{"n_layer": 13, "d_model": 256, "n_head": 8, "n_kv_head": 8, "head_dim": 32, "d_mlp": 768, "vocab_size": 4096, "activation": "tanh_gelu", "norm": "layernorm", "norm_place": "pre", "norm_eps": 1e-05, "positions": "learned", "qk_norm": true, "attn_scale": 0.203, "bias": "all", "tie_embeddings": false, "parallel_block": false, "init": "uniform", "init_std_qkv": 0.0271, "init_std_o": 0.0, "init_std_up": 0.0271, "init_std_down": 0.0, "optimizer": "muon_variant", "lr": 0.00258, "beta1": 0.9, "weight_decay": 0.073, "lr_head": 0.00609, "warmup_steps": 0, "schedule": "wsd", "decay_fraction": 0.787, "decay_shape": "sqrt", "final_lr_fraction": 0.0, "batch_tokens": 32768, "seq_len": 512, "doc_mask": true, "train_tokens": 291900000, "steps": 8909, "dataset": "wikipedia_en"}
Each number is 128 + 32 x the weight over the matrix's rms, rounded and kept within 0 to 255. Layers, rows and columns count from 0. Numbers have three digits each.

# layer 8 MLP down (transposed), 768x256, rms 0.0841, rows 569-675, columns 64-127
099133131091118129059113130150147123159132096105125139153094084102130130120096123147137042057134144104129124119151086084127108156160201196092154157139080114101178198116139167076128114109165125
171094121126085121107121114094078167106143151105144093062094123124168104116163115139119125139159082165178101084116167170096117102072117152163071120112065143184157084123146149103109134083080183
102102193105093153134150098135105117125088134157116106113129129131174140163153159116103140119164145098153134147161174126175184094096103099117150164047207134153125116106076191179080169095148100
082078119162169121108130078111135137174076132172139111131101106147119124134162130095062082164137147093142077138112131109190124121085163130170102136142161124142130112129082116124112106142127138
225137110139112043159169152134137130137117144134139125096120159109127102145077174085126067142153132214127151141061136135147130114081140082091073133138137091118126123125155131139106128092179077
100132099149128111103090148140119101095132131118142182127115112116130171167105145111135116142156158136162117135153154100166156132096121155129139188109105105163051072139103147143145068133083094
152117119166166102103096007133162107156106103122136122116099195148160170128210137130144136122159142093064126160118114133125149118150118133107138165117111160082123124123175134136132122106136134
109158162078129125085140080099119150109114156173136139085105126124161151138097079117141110068203100132158160078160154136064193158109164095159154094145096130167096186124146089075189138078179083
168132165129106115141165050106156095119086121136129101070177103085156105103140210166149146143156130126083118163116114135154120144142147103141133141116255134064144102164155061154105107128124101
118093135171130102151150093122163158104169116066099083147176179126153058096143139139125160102108071144100097099113086090168097069096134126187129111070118098112171089128079135191109157099111135
208085122037124142110185138140158148129146072083106124145155130096108144146117118139108194189165102126135127099133218158120160091162137109165118094114150145187145105108114095114146175104135123
119191163139157098108114126076203096118082148101107133115189055142138108136189078225163089074031139082099138065156174180110088092139152142093070087099171190136119100142094116099134142043115203
132163158150118099185130167132102095150158139150127089120168225101105120144047115119121166164111136157064100190140127155134117076124112110141146130149100139107144086164132132148120202069123086
159091074093086151121184117114160061130107088134122106131161173190138144134125096144155141208154088142100105141104171049160138071067148178080154134176172107206169080088115157146141108117195099
112145070163110086108130144120143146107099161188103137217161103103187161146098106129151108143137090125179182095116151090155097093130121148086169089087099092149124113151124101115105150116120104
150096183183094132130117132125108118172111126105194058119107056072103134094113104107194115141150075135112175186114095135141081133122198049112149168157224111096112097163081149062131138194095109
039161111155039160103088152153153098180201088168142144117145138146164122134201111100148151155125178174120146189155113156155080132147120175092139163107139138136135117106166092130195087202051139
121157139146151144138097160152104200096089119097139137153134089169134113100144159148082065147161165167095129091161160131128155145182189090127077157179149152144102124145123173148111098128124079
073091121099147076161116168121140092128142135169104152145100121108109111084121146133079098158122120108176159134129144135138149183061189175123096109133017133108157185130133121147156134115096142
148148128038137145056163134107108136083071175137131092164147144139155097152114164138092095175144095050097133130145115135126161136134123135068156062140172145180085164171156111122124163058119134
130124154159118103121111138155160102097151148124098150178072112103119101127131115130095115113095138093108127141139131096122091107158130124182106146123000116109161145137165124098161164135148109
041090134128139098103106138117131137161127158176103115122146106115062138097123119149121137111066107075113151147174084105134145054165143175142123100123248178137107093141112149176127114164138117
093155142074108091157087109129086150136121134164148132143157112154111148106141127109134110176107101160111111124095100124166072188087104136087146131115119130172190149123170113129135184161153100
138140095118173108069135152097126128138128131044094159124125136146138135079090099093115118103170204177181100110119063109155119162126083110115123112053165149134154124114091161131119123115128160
159147126163061114111137058157132171130136103149150155144130224104168164089124168130115138113167092109198132100125135140176152058140110133206151137097137095043096142114122116180114117075108100
103163103131132083129086112039092175166104172080158114104087179075164102105092164193133096128156126122104146152131174201065178120094119164101137120098096114148109099101086134097070093116097099
104118138161098146141168134085088132138084081143093086122068174172149105126161142139135083143142151156133150101187109164157137132127102098060138095129183119096130113125124140107109138149074117
127155132189131131129144129085134127117145130108137139094185134153151098168056129155120141092163089172127154137111168122133125217129154136141180110103044183080134109165118204102086079166116117
131153121077115098109161192060151168096235102106151164177206107101153131097216173094101111161092163170149142118194129171136123079101155107169184112076117128115122137089159105151182172135180135
127189078182122118025163137113120156127140122126177098111128169168163074085165147090158176126212121111153109172113047104131127123111125153137132168056088107148108068181098089172126149125114086
165089127122110176151096105104139146128070109197091091152094139126151141134131149121184147139183131055131093150084149125120127143082108099112034124196096123155083155081099176099112127156177130
139150119163122083137071091111115184166142180126128117137109196086172137130136106124151139134161174168082117106101123163071139124067160098100093063084157127175133120123132107101082079132137094
102128147085172129151103139182145105097083069135138079149135127161131141176127150144092124141141131138086145110127123128112154164136072087096138124184038121162145100151129158121149149110122164
140165132119081074154094087100078163157139094116132177117096082092123143128128123104077114181170175131094125093135149158168062140065128141079154094157089153117075088118156169158118142136140108
148105170087139103146126065114110125081202165120135139142134092121064122130155108165159099078054137110115101181123087132131104172145093086134127059097168128071139178165154171169130114130153084
115156089153144119074101146172187161136084130158108187051131120094105136178103190182128162073097180091168091146136116164099098115133169154078128092182098122078131156134126098136076120102139080
098118153108142122129132135115160157119150116134114150171137121062118144121117147101065152160134105181085072097130167137133139106122142132154071124086167142181111147104135147079144161158066088
105127156079098136109118082165104151140048093141074170135157111149117140148129154087128100159127153087100060137123147147183100109150076120157118166100202124134129115114123153111073076161158101
134159104133085125096112072086136138160174141154138091150097143157069139197083114013108154109125113188177084130221123132138128160072131077114129189123157149141104079135069071117178118155114139
128130114141083107071138094146137105110120123107122095186158097062116144128072174122136139055092157154148158094109099145132104066113149091146123105153188096107092103099100122096133108156147168
106117128152143112119114135170131111115129112101164188099194083144157144113104103078140145149132083131052087149086101134160154109105125143149142121138233150090139132147117123113117105168077178
118170092181159172123119151120106114145209133105119145075146140047146086083170110152128075128143088124203098140095157068055077138136180144174131111167184191150127152129123116149100190072130100
102132092106192156105099156114125188044132103120129144145154095195095069096064064112127143118080093101106093126106200123125153128110133140176090165097155164114125095140122059136160127134054162
146132097100097186182163155095094160146163190098104153132146110096127079139159169152128098077121130091129094147095133072126116144145144119129144104188125126171116123094133107108142075165139115
121160129162089144147179141171141129060098080157143102127157111117151157103114166129110156121092139131096156105178164107054113080154111104094142148131218134078073098120190101158131117100149110
152124129193124087159138168138135141133101191118114110133084058179075096134089132187104110123117146115190143069141110163138158107134127132095112189129089168161162105099135077112127136143182120
128132102081183116108151075141156138161164111164118156149155101186177166149018098124094071077104167171090132125106132207172158165126109165183154135117161134111091146094126133138134119238109131
111162146171134127091125166164130115157121119131155212127205116090106105163121098176107137104087127143172101148093150125105118138064119120136153104108222123108090143080096111156090058165135169
135115106129119129129178135101093149106143134085113083190149197175134112081064115116135153129138134125125112132118114165127108127108062121104169138182000111100144119131113130161097140080123084
172124133093137135128136099097113067140092129181175122102174154143168071116156123121094102100182087075165194164101141064105119152071096146169128163128152105145126070117060135124158114173123174
099143021065132142123125162108098131116085107132180106112103136132095082127140127088165121132142167129099170078157077122169094150096071154099160131088166148147099135128142087108135153195125111
162122192164143150099155092088118140078190181167084150045120112120107122147148125113150151114220175102138069097070126099168123123122145092066088113133198107173089159108108167103083099083130137
139134151095105109155126123137128160157135134123218192128211140125116129135133110071101086140145075101189146140101181114112161163138168156109195144112168127147162094154118127115108143162106103
151139070119118144189106123211122177120124132146110094144136127171143139067151116054084114152125097153129133150143130144151123112144175139113116203171222117134065100141094092092127124163133174
060136131107180141075119206169044133115129143138109137188103127090096135114127086141081104129086162183075136135113088162135075129126161182122143065078115121187110171191145128082160139143140177
164110051067078165137084146150131117180158121203106148178169136087087085120157101063136073113184125120101113105125112167130133151125112162081157114123154118158091104085165171148168167133162080
138166093088106149106098163133143107201130138165107094121114176162086128106163138142176112161121084118124112104110156103147118167120137145099120121109153108134063119129160107145164120076129138
083100155162135202150148053114127144173104108175069098131152172155113112114151068135105106092133060157140148115122162101089162086110080115092087094108146130152134170099136150177167112143142079
193076151066108086165109110173147135149115111079128110106101041127173138159139161100140122126150172148084069155092097108190167095195129158152129124098126119133106088094115108137109179137027101
137125123165132125127131139139095135153135140168140131158070107040103119183129113138128146113101126090132149088123144176139183157090138136071124132117066123133138091166117106101172101158090122
183111102115142105093085118155146114078103160103106086083116135153110151112171151127143096107127112156100142138166147161078113069143165137113107156112164113183113142194126150152115105161156185
088143153120102156165139160110129147179131156098104082151090148094148100138121101129088155115108145047128134097019079093097112158115157164152051155107135135088146178196150150141140101081148183
202151064121143172114067215104150122110131112095109157107085110138091129109091133163116118129178110155106116187175123086135154161085088090099121123116041113144148152154143169132173054128153083
183115180072108122138094087148136064223148094135204131072085085112119115177139197126125126118174128098155111114112113118159131123107108140110129172106095118145140122113127192129167113156054120
132083120128108169118136165153119140128124119192143133149109102028119084155149118210123149162182157134136082092115120086185162113114174127187123124113127133163166133106149123149114146115115136
112129137101121130157123148105122122124119150132098177158145124090149171145101091164097109150143134104110152114125095145147122122196023111194091181120106100142136107060195119129185049082087089
163117136132120168059147131128120106087126141077108113117079089117181141139136149125093102183125163181130130154170142098138132136108167144178155130088216106115139131107097134129176134163151160
144146133094148095135104123154088113096096160138144147169140075125130136174151151078124175146196144120135130136118064182095183157111155131136089182138176123138124189157150140138124122118117132
181148152185120128058125246115107126147125143151099158113151159117160124064224097153169094151150127132145125143154121216095098125147150132126073121148124175043143148142113126145112119095184117
049170152101142124141144097109130172159119130131199131100152140117167138085100129175155122147144040110128147175119157138044211111086138136206151189180068153101097136126043113159161096132126098
117177101184181136064128158166142124044109161118135152106155143150091106127119113122104166171134162145089125138178139169114158059119130171056186055143222158176080131102162130102144099152119172
145146083130159092176156146125133142113149111104141135128133097133073159117155142145108146090144088151089147095139135075075132128131160086128118156127208188095158124151119103130103092115159081
101138126102159080142095156111115164131124087130106128102221109139083073132124164119153106178111196151106098127165124142124109161087114104171101045142117159196181136116122135052113140172135151
154069136114141118147138110112136124127154153169127091152169086098109100161153115132129111080138135095156135113068128128155138096087138126189102066148150139111168132131152127130120150158146167
110163175178116107153207175127149170146131167118144144132115188118185131201126074129101195149101083109098128080141142124117150091153090114084178127087115143185125063133139049176139138117126105
145133131152113116186101132109160101065141127076101137114110080147111106097096120116125125108131087136196111144135118188148063130095134107155127157132149090149134074164161150119113178064122124
113165115159092126114135122135123078125044176133128119126115135155045100128124137138089091108119128116192140145116120129086120149184142121107145140171159148147120119108164098194096124181143109
095130117151119131115100121111133105131159113107127135166182119178104122134118112144131181131150145090142101097120103078107171127136082102152108123149104084118176114164140114115097151142084095
114148135092172183120118054066134066126154156154176111120148127115104079134128123137138115151128119136103149121138119079161081114147160210159154137181099135145125150126122063095109163096109171
107107120101140160105153104098110177172152098143155167132112105090110111160186134129136103145101105083160111121138092142106086149178143146151116130190199126063125135146080071083107109109102139
103121134124165155128110156141112144111121065218154151037079153141103181134092129090106175152159157103151125074142092174157136147140095112098105173139114099092134136202101126107101040118093118
188187099095108135145131136155093134144120146124178124099150154133143103130128119138180152145074050104138120114062141144113117172107103157150111134163168121108154144156119155115160111124102098
166155152117125186094099122047143098145081143106164129127123102130092185121126125164143132214119167198149071162075153113137090055140106084177140121106192119116076106168118205096129110130144105
081066136112049109171115156104116093102167095173124048109137151193162133175144120066160115119173085147133148174097117160076123163176122146146115118135012117124184178146186112086144099124135071
161179140078126078100077077108135139179139172201164132107103135112122170128118102116118151147158166135171105118149122100156142138142140113182150149137113175172149137171103088110169120111152127
133142080089101133123101255128142168121152144153120153151088134125152101125152119133188132123111060103146180115107124094171117125151124116147142104089058125122171117121116134104151128124129112
117148127075093137085081154127134126124102092096115123126143158176153139153149134060167151054084103181122121141182113130158071151158181113101116088092104139073157159178197114146114165124148151
118148129154114131179087143140158116108139146130126120114129132154137104078148073084124124118086153130131108190198161211085181080110139121148126125164156127165136081114134121140071161111069048
107154112107152108106104126092119090124117109121141163079152178154138149105122138131185108135155114103133122093139160130110134131094112146124068140162148155076106169111164095141138144195106131
097073110181174126116135192103134139107105107117133147098075135135109119155111142152173173182103142132163159124128154090144068132109167117149077157088015120106127175137109096139155136161119129
124109130108150058116146090099122178189116111160180120147103149164129099096060091131147160135106081121154211101117082096126134101117131155129062192145102127078174148172148152151170115080127156
115085158121098085134086185101144107180088154099162145137123117088093160076109120093127064156090094130117145062163091085135134142157154087134087071161104121153142131124212142093114139052111162
144167140188120106168107135100083141134130169098178082163145157151146137099094122162100136087126187155103114057149170129140130111131058142113130139177000193108103153187136093166108097074086182
149135198154180168136111081157118103138081071158114179152130119137109172146092075122124187098088049111114123158138199136104145122130143118118140158128150183046086114176113173170115133143161154
078159127183089144015131097143143137126165148131147144127123158115135128113107119118111123102121151115132092115137180160110125096149138110103159105114205132148104132110144120187110109132130131
144151093166132149118095102101103130161122121098078163179119166163148120150146073168117119135110081148139164122168187132183138142156194135128135090136031133151105172113112171153171074102102110
097145111111174074136130117179162113131123122153124106121094104158180139101143146136155124171129143136077152119100120146219123159176149123167062112151096130157113171215151113156107134111097179
123117169045155138137136206085081179148150160112137179139094119122085114155118175152144078154137129088149174132096146130137102123125148144136188154128054117110084128131119046096171096091137107
125141151110104136128139163124154145142137096196102180180183180173087123138111103082149119111075155069088100083091100133144152184138117108117135146145106091112091149158123153048133119127078085
095157200130099100168167144145162164140113100096117100154122148090138107116107116119120136125137149139139044132132147153155148169110177070118150112158099173096094140140103141192104152111124131
155111149109092155103153141083132163105128107159129166090101123116145139146190151206121167074087121111093106163112131102146158109144114119124132164138066157168123126145120137150134096063135075
147151121148090094097153120120118101154140150163127130175131149121155114117093140112143111097084166100132173181126116125090109095094160154142050096070224123119109165118132111145173113126166117
116114119055050134135083050127119132149146097084102077139166174170200108095168141064128094117119130125090047170129155138091182090112148156085091121175192107161162220119164157139200135105108143
150144116151113133109087062139111134106038135115096129088143135086109159088162089152101110118129060170120164166139155140124135176181115138076135155184085178180111142211137138155161097107177172
104118094107142141095132174057122108107152120119096135135108115060165148123083126134067116171128155198124120123082150103183144158062135085162159106137102147092127168094117211130134150121148166
083148141192089103130123113094129087137112154142068147150077135101142161196161123140149101148152092114097118162153096111072147137123150074155069133152092171082154101125160132123088118105133154
114163095117090120112087103143140160172089105152147096146137138101127172128131092141141106124107147128147123135122064150157094137083110127111126174142097094103111124166107165101119102054121138
# layer 8 MLP up, 768x256, rms 0.0849, rows 570-676, columns 64-127
102126117122085176151140140114106165122145115144163117171150100164166156096187070085104106099109133152118101075150077097112125125112141123139136165099131087153145140123125035058163155158108187
161162194101079073166182175114164053128180139144130116111116097095127145121036125120097183142168212142181088103100149185135153078133167102155048102098154145141081122159114116074160099081147168
081089115098120168119152142075087123111176106164171144159085097092099195133113157149145133095154171126121101158204161141154151173120112126111096057098154115119096128139157103139120157170152131
125123116135102135170125070089094099139112138099141143068114102055145193116142107086158059176094156116102123158105120104131151140096163105106135090087191185148136107106092209112111084120175084
168152138140119167082132130148129185129141147141122136117127156110140102125084094102129123092125114158130139096123165157111084145220072183144122103097129132104156103085105093116081092108134104
122090141117099120104141125126102149104191138084085166094143111113128128144054133037160159179111115066125137138171127095122116134152092112127132067165097172224075072137058134109148175123146141
141164126183110080131099101082113109163121128152148137162094113123161139148106165120124076100134142174141066127074198118138131146133163172161161156144184090152168079166099142182128129162084077
128109105150144144160081153155109068087093147106143123123122110116179075051148155122191075107146138192111087153076092109099106179094099177217153087156131098147156148133148122070110144108084109
144079101041183172151172122127125150094139145132135124101164165068098128173120090112098132137139121108134073145146142135122107193151142099146129124111134146123108116155077101118142101078133140
144079063112059127134158141212102146142117067158170160140193149124119121091095145078089136206113151142136117077124147108135134151115160117159141115151157185200118064124111110137142198048109109
105096163112098096155099126157073094112139146177110115079139090176168119141121140117102153105128082083086106127105184186113169149199102093106102144077129157162209150084148171157169156120109114
111156079149103135141132179116107140133119065111158133114163205123109085108075189130096108149066106160107116096101134201075068072144171108153122117146166087061151106136155181166143109083131128
073106143113111081083187184101090147188169148118111097112185135147093102153158159169150097123084086196119182188168163095043157061107086168082067112103141165114140092096108107095126169124158093
083127180109137118143119124107083134110127126147145138143140084128180097186111120114158169109171091095073102144086095136166139106127116160114146094109134127125162102026178135121185157159113098
134076088177166187109110106158110090137077142156139072086195131157122070180124082144139143163153113114166155115135137232134152167068192183123137159100121116074139111158109086147102085079128132
086082118138129110073136142061117135145172151175139145176169130058131128131122120143193115131189205079097083131179162197110082105121175117050087186095183160178114077155156086128098072130123139
114102083138104116207164148080163194117105156113165098096111138165126099181088158099123115157141138119181078174097112109106045099130164136154142169134075103135120133151126153071143153130130133
112137114102123057149120156117094082112090099124101133073127115051084167174160144178131114117129138154151112104158133202160164148128099107090108125134124096130145107129121112158089134134112133
110122128161094163110156152107081168115131104074088134138127122121098167115110155106076092096129079089118108162123112077062177135100174190170116084081124085161180161137143121120088139101121132
124110098100156160158110075152133156136181110107127079122099147153161147081142109169166170160085106133098148133101093113154139080140156156120101133165101111102120122177127118159111139108084088
085116069080091147151121109137120148105103119168106186154069130135089141103079132113106141134120146124180148127151116163147190152128106183126106148072121107143169095157167165161100117097166154
122132158153133136105171203146179144165085150133107085140073111143109143150110123134064155181112174141100177106114145100119165143131102118142094096145094136106045091131160154152187075048181146
143092116124113147197169133161087173142126104120146156120154155118164154117106088176161109152096119148118139113086094119171150167113066132144085100134180093105135143135083107116137127102088120
131097140155148123160128099089076148114153158143125163108119179160192150114104120122123141082077149117092160154120114146139153130121103162100094094149111185072170131154123086098143167118116099
112091157141124136073121087163083150129128074110148151126170141072184160138172178144112158142101127155063118107084064112075177189125157099143102150127188104085073101126145083112108123179123142
117112111150066088165126111131138150137161164175135071107089102120230159155132079137090120099106192167192048132143080091180148146116181078089160126121067105147109123114160167191161122098148083
110078134167059052145123126119123132120122105149189114119137119117178096110070152160116157179138170117120151088113223104115177139103168164107107195137126125126138152194087173158130136103103114
164084061124069070104128142151033084157145175093109130108137215109172135134131105116108139147124082061095143186100088128132116190094147164108165160144116185125195076116132092120139157187094115
113127166074144093160052101106085119094095104106076191200132177162176116088096125114105144097147112172124148130134160150092122118119133138120087112112173145127105106131174083164092085105119131
161130054136086130132180141088129174106188123114116125093148170141151116114115110136119065094137158142156137182165148062142138103071139148143165122117116155108079087147160124161097084138156186
107118141137088152098132107103128089134139128147103093129140115117076159182137105102134148135114097058151103164086095113108108071089134134091120139114162123124115112165159190110113128103141159
144154157113116172108124123126117156208105155125124116131079148139146140114103149117170118104123164131115120141146113054144127083149199191115116098091128124141104101097122103111145115135115098
141098139171124087136168162123050122112158131195137093149126116133134111144079136106081105181174117072114178078094102137090101107084185154137144141111099170163090098117114132041144154108158142
094106131085087182117155107086160145172143079092157098081144122067122111093128143119121131140138120144116122153138092175135115126135161145077115108168127152060166164133144148093122166094079144
094124106123135141153098095190122092133166118142156182124147107180163157119166188154135109162131111038084115146118196114153107036148167148143124205139122166112118078162143122127117132060113105
133120126118127165095183164157147181065111102149126096105123177128109138123148157161138075147121183086156138118079124030139116065167087133134167118124090126178080105056096130170156113116147084
131160137122156114092053054113091105194172122115129130115136091184187119173125091145133165092126115141133129106111103091101127138138142078084146142122195073173141118118129150095193183091119121
156091076138139143151147087150170092104147087117127129066112080131208123100095136108126119106201092182150091147107125108189105110122141102167161150092161123118177063147147120124137098151147107
124046137181143136079139045127087121157127149164148143132189147062141140123183130156082158167164141139071080107110129138178065174178135149144108098128130094087035091153095157136132134097180119
161092168108099130133126174150151102147131142112178163154125059139187129127127089147162151136124132101151161150166093183116131178158108126163200098104155160093168087161099115137062126179104107
083071128135136144121171158116181145090133089122129110144202159106153044138094128138120113047142050162051143065094153096120105110137091115108136102173153129137166138184089145111121160096101129
114132192117147145125180083094142093149145123108148105141170117086153137165124137096090103110097092175161095122140200097200156192123131191134103132214075149153117091084164148157085107139112122
152188083201157090101132133151102143103126073148117128171105144136101173082149157153160081083164127149177079129115133101124093129185079170133134145128078146083134153166179087189127133058129134
135127143127112192169166153112100156148160147039117174106100126117121105169130112150088190141040092193119094170086132080080102131126168111173235092141148115217189101166125149078105129109095076
147157136128125102137185101114123145110080139105149115104156150114110107112097161086107149138186122189125155087122060100160116124089133142103140143082164163136146128140146155139181140115099094
143172065137161139128130100081120108103139110100173102143144131151194178190144158107120098181089126179083109176153196180174149130121124102092156108095135042110130149168067089162099154207089088
083119116147097130104124113092110107108197083121074128188133145121083091141076161140161114122151159123120054101134146182153148124145168115158110170144132096138144144141106077162127122107078153
165163163132142132064143134114087134150188151150154119099165068142089186147120124156121094128154106154116113103060140072200123119131104128101124125060180116137050222130163144157133144111149143
072115120081201154072124156168116103047163134166148099145109150163143093176105140197074125092150134135111181210155116151151156124106093122108128136201148133103195122126109117059097133167150112
137112154149088117131146126119117131077145113114154186079156143126179198101153142128125192124064124149148147102110106137073112129135154182160198159160118136090146102113112139120091107108131138
131132172158094083117099122112083103110110186095095124136128095126134141172155133147080130087184152127125080137105199150170093165126130134075086182132065149165138095102138116110144145145151121
198125119130214147109123105140092089125081141113114129191085118065085120067101146147120110142117070158167138133181162141128181116140127115126120182100137137137159130132105156137127132110133067
127147116111092096078129087147123120111143114125174157117168086115170142109131098121133118104109113149113053172145087173106128140110138130119114098143111208150168147134107122100131138153186175
173094193084128145118138146150082154100056075183141129123083109157138146159118180133152077151116118057067091123141138166133130146156099176081184097114178184138115106101125163108125093123119120
144116146122133114098117100131111064120092050140058111108161125193118150084128144190138129138105145014192171117137121154138139153216139144100093144113178167075130099073076158137120132178152129
103109109105152133159156093121167121120155178143115095135157087147114087162136130098155145090100126108106162094129186166120142154124095144150113102116184116091141143112169083077115125088134126
136097071182133153135096111107079163182084106152133202122115107115139132142118116119158121162103162134144082171065129158066110101166151120104148149130126177126100109096197089160125127169165113
094177084120140108138112143184098186154147157134106107129132140038144152084100156160088141102063172142111066159156111063118072102106117124134151133216127113088116039124146152179091103106135121
138146141190136134112118113158111103132163118114122129141174124095134135079110125101116127194135162121124129164149028133098099117081153073137114148096166131117138144145059146084129164088148045
067150119155164122171113064123139147164136107119138142130131114119133085142066111113116116086150172148132103115122124106155142143132095122125129129132135117103172113122121125105144139122093070
119149164147113103155127184083110091141147090139104102125155175132205100152153080189122130136187155097135148123116105099169116143227124170105149078067149090159111076150126148120125118116103095
137088156124162174108099180138144140170143096101118103160122102157130195077089136111086072083115177138111128113122130117021104168155153124161136094135147156120108107090111194111193141147148113
163104114109134100122117136141077178145138120092180119154073073091126135130187093112124189168099150181065134141126154073173123108127072163157096133128125100153120115038064167151123158096092141
183145156132149151159144121071150106114142119133098126079144119106133126138125120131134124147111131167101127178172127120134091125066120119101123165128125084115169194150112174141109136155104149
117095114123129157128091190089116137136095148084198084130116140137164143076169065103096143182112130151087132168146144137127103134114117163121159078131146105110082121131125094085091109100146113
141131145157112116111130164173140117122126140162077133140092122105068151100159088132100096130172118095097127040125106182077170151121066130117082127149104148137130086096116108138084111145136125
140085137140145132144107106149130127090113077142104108104066110159118194115110128157132118092162155117112131139153035184123070157105181090080163147134143166076150133152123168142130165118123114
122075168180121142105098111136081160118158091185131145121141105136101076124152123147174163101134172177119131120136113118102150109188073109170172111102128178132219167104165092144151109130153147
104085110168142165201048101130159156174148091128150173113051146135140114065133157114142086111140179104105073097077142161079204080176160127128114165147092129068087095159102101104149169055130099
115094102143132143150096169173116139214131139139039103104106110105136110111120018167139135090149100098171093088148112089107134147135202131097153103114090119130167090153073091102156128086124154
107095141194151175112107157150121109125192163156193093092123082116163083086187125076154145185174173077120147113163092156099136140160135160111159173159172096117119145158171122204083127172161131
071141111104123149093130137131158084127114127147210164115111142094089107100051179129070136118120122135070081173180159108136100120160126127137099100121130083106191163191162141111142130155053129
136130157108114082114138152145097116123131134087132066134108133146110139078137144119090120156154139138132116110132163125109154161132077167128150166149112095148141098178106086120103104103073103
131154136148112103125089062135134065123129138163082109053159073156109118184158091119095182143158111099149145136145120119137137105136129112084123092114108142187107114149097088131160122136125201
074137121140156088164115101094140152110084121145156159116182136120080157130111121162121136048109105121147115086171053109150178097079128178146145113100117105099112125155142164106170150175149130
119135107142153120117092106179108115200083115102130154104124160164155143103126093116132167151134125146133088097061103123111162125123108105167076149147133097169148133192100126153144158151165093
159134094120162146090107156120111150096126133092099145106112110111109155130128146152129103101125138100139155127096116146064118145105120133091133161070093094172105106115084159146122094123187160
092125155147096166156073060142159103131094014083102108113075155121104128160123166136181158170201116121136144156140097132163112103120170161080162118087124077163104178090098154145109119094157131
118113125127115162134188153112113159127123201084135114089135099082147143173104121153060144100107190108157137183112117079131098127077088139104192112165103115153082163185131177137159132194162121
178119107119120065139121151156070100063104148105078160085098165135110108108056163140173152086168108164130150053132113168110119176103076099193170105147149120184081094071088102120109124075134132
156118081102151156090117120122116180098095125128123148152167085146146085127092121129162191113082114163086118140097196111160156066113160161135064115109122154109140151108111095135109133125149107
154171130168183095099126104085108179126129112147103133134133151161137135119084118092121139105132098171089120125151170091141150119141106058141165109090192182158118061118100114094184113075135173
130090084165161158133100130175075152088148115196138155111163165059160100081136139152210093126119099155116157113137151161118098166149081134189146121154151124075143126157079150081129128095090122
089140087147141123119151065120149130145181128154183067140139126098063121121143093129091133096114115151124155183087101123115175154162133091136149123161103134196125142132158147164151142147152133
113099123152152131143126149077168121133131175146084116161156108126139156139154132103135131094160134102140116143066091153117100178119098176090073141172109132105166138155115106085142127134137099
121132125110126169198100168185137112108102126116117119069068157117111181103150120180132169117143070121117110149197153128155174175161099170113087095055131179109094188061184106100108081100125107
128051156150108111091177155072060111145114124144088074135157128124090180155120069176089137127130131073169117128097130094145116104104145183093128151114070138055191122074109156187134096165164109
180118080118078133136124138137092169080119101089163099079139115142089116116119181148100125151127129141181167120113135154150093073107168154132163113124065110088133109139159134130127095114112130
113106135157126108081105144145109109116152109144106155112166124107140161108165122144120071153101116065065183087136116168193080169114140095096048162113114106111092094084116183149140098116132102
116126172109174112127097189023126087097193168169100108149149168095163176139095179107109137158099133084140173133164185125135158082182145142117140126175175148106126137134113097111190206158161117
133116131141131132104141148091120087138112072092063181103125136129122143135136150133104167143091160177132150126116144163143094177176107124081058082128092088123085167136116217103108167139089166
122179152154173161190085116098123133100123107112208101180127208081172085137108159135196100134079137164107127121102091138125127134162153060041137120111143126089129171110119113127150126137139131
136172182180116118143101153093096065118183068131159075115118078167109095090133147157092070150130111108108029114151157108101129136109088127201073107136132124163122175088151138120138087156116087
145126145144108192113110081134103114116143141121188140150153125165148168083093123115161088131089155172123151141114081106128087115111134131106083161135146170128081160120146094097148123111109059
133125129180113090160141132152196155119145144151119116140152106134118183140111132163111132123114143152172164166144129098117051084079127124092093111086145147132101121166136100128164162102099141
145133162171043141119164174078119121105118089151084126130131104127112160174121132072154128094103203133146155089156164170084099099073086136159124140131102120144167100144093140161115123159122203
107146118153104083150113139097137094125157127151129119135141142124117129137107155159163152123101108130200102145113055158105138147095137144147167152136136145125125119085136145145126156126116156
134052101165196095173101098136154121142135119051105222133152103097099176113137125146103142126158129144129130160149106114098116136169120185111097127098130149159082129123155086116112101113156093
133171076114181127130097135101122147136102113090130128105143137164166095117085203133130148174127155148121044155148068171131125114145134146086074135113114172146120121122144157119058142075113114
073095121157122122169107140097171120078127121127163140161089068099121106159118119153126116154081103104172146168184109137139106125120049119122129066168161168153117151149190115107170154174106084
119089200147147144087128100100128161091089169157090130139142134137146168125120116118162144114120132094129150117115190105089063157075192129170128126122124122069081110113071158114153135081143113
188115087096104149162095163087093102125142136135115094120081131187155118125151114125128130146104151094045060123109141151118109057014138146204125131118095107068133067107105100139128115111101127
143134147120120155101128084156110149100142125120104160161081184108159168127113155100111162095088123172141154137146095203140126088122139136146132138109101096132120170165122148125105094115180146
153161113140082131117125139170128152113136127081090119147062137131096155124205112089143157116145122181125134116128106124064148170086133111121098168173132135142099150142160065145141121095157140
081098105105134113113101113116160138164122132159170102121131111156128089167099092145126170112168156149127151152060091156120170117126138141112119102137113117114110133143131174125146183144132126
084155121165127138190135113128113151214128144092184081149153103114079135108134095192175107168148098226142141153187109102150106121088056051160073139133165121103156113123090150121117146160154113
110113111136148109157148125099136133114143051126077095101176115113123068062106126135104124116173124112082126134106110103141124161126123147083090118112160126078122152156077148114091153179161109